Each number is 500 + 40 x the weight over the matrix's rms, rounded and kept within 0 to 999. Layers, rows and columns count from 0. Numbers have three digits each.

# up: layer 4 MLP up, 3072x768, rms 0.0172, rows 851-910, columns 96-143
# down: layer 4 MLP down (transposed), 3072x768, rms 0.0111, rows 851-910, columns 96-143
up851:581483578521393510526452510493571413535512586525571519542524475499502502495514498543510457502594532552494447530490427548430539467553528491422491
down851:552500481527480516490494502469434497491448527456473527489447556481507473484511485522511485519545479497494497557473474482492421496515443519427464
up852:486453474581503475448542444652538586477489424507509439467478486432503479519495463507538520452542513477483578526516482505479419454546507471467495
down852:405624493492475565479532483512459426530484472481499579527466455534462527455392558437588412477491465535465509560350351558443481488485527506476535
up853:460514560490519479486563474480486486519430409598491492451404597522544548545458435496515557552462490535434555467492459484514474481462489493468523
down853:477463499462538481523461457573466533539521530489491495532530479499473525472541438454538504503528540537495450516493479491462461495456514521475463
up854:517469514447431499477471485511469483490459585526545499536467553464516516511489530455495450488464481454497527527500501596481621492481455558482561
down854:502550468562467519479522545500567450492519469539546561531542457551452487449429496529500489505495499566566522538500442489548494543463543491434517
up855:454474503548485475424521478531492471514510498508486467500481431538512566589462468494529524412565549541425492512545519504520586465510486453586492
down855:519465605509493492485453547500489452541411454456457536523448536509506570458520500521472509530516445541476420483441470548496536506479474457433468
up856:434536448508457551473507465528562482426543474543453555520467428518559518534428519416569517510488463501527540537501544522445473476496537491481528
down856:488474485507513487555483527504463535495483492497492415544599493547421481497525511512540382504567468478502459514539567481433560517495431499535588
up857:443503538510425441506483424516540560545443424464502498515409483484542557578460434464522505485430468500413521495500547487545544538433538495554460
down857:482540555491531527538448474504482491528377462597405483523533511437475549470410511578537520505501589504522481483476503572535558585477469539515501
up858:545483583505456513470475526538525472500461481525479533515522553540457521484511528590528543467540501463456591522442449510453481517426554519520475
down858:481535496536499492511533459517499534497480483480503509550483523450510537472507508446504458506456463501528541484505513478520488483516500447553527
up859:499458506411503495482540516529467485478416546403554441582440550532515535545474512479520370475574580552483563491510480603528534595463388450579510
down859:458561465517571550535611482473461419481372468593459569539531423417457556487529477483469527495550537431457526496481391516553474570591447398420458
up860:543492485531446532498471480498462452517503532537583548441475503534577531456500533473487487462497468448519537522543459495531481516523511503511580
down860:496487461573438498508457489455546481496489566532427457454513449519516504518484514582519503498531489467581485502519509505535552490580481480484514
up861:455466528563472450453571492516526550441489453525565564540500441467562477481535464477469471500489538428552450522450436492506494504440506510503497
down861:499506566533509543629537614473517557562503498415519495453576444436527464571451486582477440481465514496470450506389592494447580519491427485522495
up862:494497548567453494456524520467579491562445503546505534520460432458549466460384473499518427499431617502474510502433539516481446444483513470441522
down862:413471490436489486412525544423452465491433477518498447495481491483521558479509501499535536537479528529534463491574498479442470485512517499483456
up863:474534529501526478521565512427461515526524496487490576519482494550456529528440470507518514570558471507430555467507512567531507448538497469522465
down863:510500501551525511463516464487493508449544501481521468480483479469504442528522468461485503477420475433501501465471511506471516475530435543466456
up864:436465519553540488539489516465513546472484543473498547507468531495490521501457429450469549456551497477463503530489486462493512467539481500501498
down864:535494512469472484466496551542518461496472480496453475440432503511467554465566495494512507563477486506465529491428514484536450497489486451447493
up865:528527504571504468485501445401483526485457505503485466517528553471533524477484561487484506438590521431540537562479538535563509481472501502518559
down865:528499533525513544482495445428553489497579436541512489451501544443507517520511500501570538541539495477467498439499524447517462471450478488519428
up866:432516517478553471481531575537532518492525486483538577464530409546481486475570544479522534382499512447576485513504473501481489528424424548544504
down866:497444453454523510513477531589511476523594517493568508468539493497530516461462447526461544499443490469505535468431492520412506546473487553481502
up867:556523513493510488489470501511487445510469495503525556485478521508513561504532467502489527513505540496534499545521510534493469460439487550475493
down867:533398503497430478463514495495452471516455462534537496552438475548482508458468573520465495531477517455520501542490530525554421467505446480530491
up868:563463404553543515499544471475504518522543576412628503518604551560547568574509522425550515500557520451501466498557529569468503556483395490513470
down868:429471467423515508470539559515581492518510553504548502457485459484531549529513539482483537464572477465506473515482495560519533562434506476545493
up869:494448497474447532442547496510496435523476581493536568506388551512496449444412554476529580468499494476494477523538455548472505498611492484503535
down869:498530489512476517527536472456520496511525469478505488460551513482430526484525467502502517461499510505474508515505457464454501473577502520539504
up870:484490458486531458471545453437555537567477503491525500575484512492576491556495488469477446483473518510501490445486469477518422477510414511516494
down870:567494507456456484498510510486483406447513511498480570518518568498526491477503532542459548521538522494482474502519468465522480495498477548501493
up871:538491514523525525476464536485534556495509492559448540576521487455543527550475584460483456524438531471493469547514435554497570547490500482483539
down871:543412425420590514475474560486469498557502496478466453470424508566520482402503537485500514427504493560501522452523541533484563471515540493508510
up872:544466536536497468524542542467506499529495482519479554433492522589458516486452448462538521474491538503443479511454505467459502559475508568506487
down872:563533423544542483494535468542471480541497521503514563519472517480510474433540527512520487572511493513511561474491484489488490485442462424536466
up873:509507438530412483512506441575482468507459510452500540465477519466510471485440540490518491523532518489451439564502480510465533509494420541480527
down873:449546473516506498506553490522497421510580507525508449474492468496521487514555444438487531471467487495510515454501449454471495549466531466471457
up874:499520499433510504443520464477424517521513534479462568534483473477503482473512500521468544570460471556452519507509466543531471502449494556414521
down874:606456526501553514515486479443493473488513524481519477540489543477479494531471517480458572529492522535517520500572504554552477509521539485472470
up875:444464560464500557510502547500488543463476469562487459532501468504449528508424457430553568517567515556541597515475492489494515514558521475520603
down875:573541427479515484534453510512448492518481458460526478506459509525503503548550447515530515486559535441447493500491475505442528508532517512506520
up876:478427460561515526496475500464506585534531467448535597477532503510560517501472452559491429428466548421528471555396544483445585506493478500546506
down876:492510484451465511524501520479490562557528532562470554530501556633487531538464521478472517547543510468465498522435523483424492477455486438451516
up877:497450469537441513397574474520455463474470525501474519527448496563496451541526491521461503513531527548450594482453490519502565517477459538500483
down877:533496506491506553518558511467450494541491447489526532544507498495482500556436473508466544517483511422495443506554504462519547496483470512457479
up878:410449517472386501416545526560517549505445449493483438612472529539488461540412546446469445493518475491582586508466373541512533497504486495499502
down878:436432469443533704542477478512460536502500582460501495509446499503472526497483394569449463521534475551491504546429537514515484580474579533465450
up879:462481531473501469494471468473518491515482516461501521589478478509522483400441515524528467514562564442449515439525459513524502468492556465545609
down879:479569413479487489538506488530492436567421460546446440487536452516529550452554531514504572504534468571477542503513511557555506559539484438457474
up880:452456475451510482489456458470477500494464459496520507544514533447463546434570463473461502516555554547446478526574511488500486495509473543595476
down880:483542489519464504482491508539516588504514432525474497478466507548544513552538504504505584450448551437536465530479418469472451488443528481470497
up881:453445521499489464434532428512479493538510501475487499442510465514609484493489553501379547499490424493463576456526414524575505557529497468381531
down881:426510482485522504409422440533499612489464541492488505478487438572527476447497514575468514531434479527445508463528439531481516493473540523430517
up882:481509463508478549465606529508481515537500453427534458497575461519462520443473480457527439459491526476566512501516476509460556494458434500516486
down882:477465431515496504531535425484519583598499592479496519472491500439451475549451549533522471493542466460451492510488509526536531498507494470419475
up883:477488558441425474538526486459566546537459455523510559523569540542471522528379514440416529498498515444506478555518465492451482487525562452564521
down883:569493489581493499522499483568466576492580491475490543471478523537544453523438499451501444428538517511469538510415484499472536445447513576492496
up884:462484544525516494464487480534505536552499541586512501443508553536540580527548572552460584471567501492479555516541519486513475443439589429562422
down884:497553460499536482525529517559535528465584436501492570454526464520497560616492567503502495509507540510444566471564451421533522538440438474465450
up885:548536485544464483472524502433443498502478552546433520562453486457488519472551431542536549499501514459432531589575474466519474543390549488502452
down885:500560566520503508543512513503492518465639476454517524523526574522457438490424477488444492492482502538462537464570441441499536538490535498494460
up886:535443455516468528516540534432591502508513528465492509500493532509484474540531447529491510550544535448541478520434543536496526526584560536422551
down886:493517509492487538450500498550557469489533483516512459515532460504522511472516459435525536498515523530544474439467532489511480536526496513584495
up887:471496581446530502462452553492592520456486508519581543565531468488509508550362491460503489425501497496520463492489543484479498506470494463470507
down887:541532480504509485517540507548482479562512522471490476501473495511538458439557504496514545504494498530528546531499477565472551508520500454525397
up888:444430505523444424496522495422549571450529479388505533435495558425504521534520446518501532507483506411419464441575486535546477540589461474548455
down888:504518543497544482490490472538494464537486420446494548577480483426518536513499488516453449505471514497515520578561480496552517456527517458541498
up889:447475517470511547503537514525507551559452534505486462593476483508507476471412457536534519459543508536460533498477525605461475501476417505586528
down889:498530549474499415524489521480496463582525502483437495476516472498524500495467485545494537460493498538547552531443484536499499493432520497465529
up890:437530497525433527418497471598484486501418429461474498586426439456583434539423494442495432453567529497458554555565484563513521559552485557525564
down890:456647498511411513506538498506375517572542482533562534429487474531514500548509557511472478418496481512541495517422521515488549446506540539554422
up891:553434465533497543517586515519472490549459540511442561571474512526469500537530484550553553514492507495485572523483459557534421533493483509487495
down891:497528485466509504520510481462484501455476543469497454496499536528528529515538475479471531474483458505507546480461521476455467491545528557540522
up892:516465436470547517498554505508497484517549468551550496525588495541519502484421511461546594405516487467619564450594492524491518574572484477454503
down892:513468420485555446535486466429512475438497454505532523521547516516533505448528520542512483505498500469494463485486438442482499513526554522434517
up893:458467511570459433472472455590541514531475540595447495542525547594554579577467470479543520466563514499517606557442508457465511495439520490520480
down893:609513394486413495411509530462509528422492443415486472466487507586505538346406489507488395538611468626471453577460514501419453593526506449563417
up894:520535543524500486425504544475534534485514578439544485516523512431514497505503452517431497529481467528515526514469435507511514478434461553485481
down894:499437541470366508451512493592450502422473441542514514494485487573472499510498484416486550517540466489503543540492474501558483475508545500491461
up895:460433483499585514477433535567472446509462513499574462508541574468489480511512603456513484423502548554574569546519524522471550541511462505473484
down895:411512540528536481513488538465477509459458491570554508434516449476502499518497448419500542461499509530571490453515495540452471485537580575530506
up896:546469388496430506466534457516426475548475559463519442473453546452497454513559456529542441548518496572488480566447551547446500528487459514472492
down896:486487497478512479494473481535510462528456489485499512550483459498502493451496548464482503515500414516510479471455477502519547476484494427494488
up897:465446450467450487441539438566470493474437460515505505488466506468526542577500457472497437493538552523492507530506499569527507519511443535504519
down897:417453502478453512424537515545453522461448529503543505503432496514574472466447492507472450426520573486538481487596550588506491543520463496541561
up898:529518459490544478492458495455469490533506520503615502501522505459491484507471487512485406564491477485479480575501516494509572541522508561547508
down898:462460450487510473538539438547541484467442448519488471520503488447543539447578580360543631484536467475536588470570433513544468502543563489539498
up899:438491542463521492479481470537448544503507466470479455577457504438500490522533529510424456565449583417465596486470490493565545497430552510597492
down899:490522449505536505521511559476454481456526535505502539514542524473494525505443513501489509453532505582500430454508452473488486495512593525508505
up900:453462465488468505424600510508526571419476562481568518498508525501522560543499512475520476479529495472446579606563468600467508508512435550493547
down900:424503496504513513442510531529516539499489469503540500468506505537506479478499518509489533465481495563486544501517460520426459458544515548538546
up901:499491505518455525503454416391443543387500530406569516540498523487498478542466450519509537596492487488450538506519425609466474527484501432546509
down901:571495582546551530516456538530430477489501540422510529427517468483561515475514466646618588474462515493597471499592537385522486560535540439475416
up902:498503502485449473547582500466381463605464537426504497500555488477490472492533505469499506478489542422413444528515593504517491536540549481474463
down902:479487471479514504554507438553508489498492465540492556526465510518473485535492516520496482463478487533520495433552480468493464539513513506494518
up903:562490511511562502451488521625490479533510375481537521537561447528486491550543525530448520551548473491530553548488487472493421603473467548463532
down903:518481498559513501495494429483412496465436482422433452487528450439522468486528516567431514437504490535448544462482486530520536555485496473514466
up904:456480567553465519439477527508534498444494512466514514474517482483592536515443475479495468402606497491457484501474530505503495498495479486466564
down904:526471525448423486548517491514540452564432511595517505498515501518607480390495511525518459517495502453505462489547448525439531501559515457455455
up905:476487448449590465520507484521555542478459589499458483551474525435482483511459450520480498575467472559481530538453430528517541521546499560438569
down905:500480548470486505519566541502513520515465487448450455488529470526571581467531555509483526467543478522482462553560483427524483499485523515478507
up906:484395444514508459466492570526456475492488466436572521506444468512534516530488527508562519465529452584465498575507468518475505528494435464430504
down906:509499546526494498493411533486524461587537471577491472505478476479475470537512516485439508527528449439580512517441501473499614501528501535549536
up907:485479498474517468431483474517519574475472533434562540565483526508473574505408546507546494510469536443502585579517510640468437537472500553470587
down907:445434461585534484375473452470498449498456472514548479532450560582508535582497567519473480455544571535510466490492538507526517485512559584514476
up908:494530535473409521476465519516481607528547471410571547536494492451545488521529476491405513550600540530546542508457417484510466504532496555465460
down908:462508512559476527491529439532636494481495501460522489541596479509487486442549488495537546550536479505461410541489472519458422558478505517514499
up909:535492474480453530441545487440557517459446506429515443545530502522517531477508457539464501477515560492537460568563519514503469468455508522539481
down909:489442553478552522451479428519470575505507520506524527508518470469506474545530457614519531581466512491517512481480539479511521458516495523422484
up910:483508465468522552507445515508484523459463539518587505527460505451471533528451542561518477457583511527496505504428531563510437484556578582482463
down910:504473525467484528488468513480473477507517503515475505549522505457532520476484490563474512515537528489492492462554474509455482521545567450469525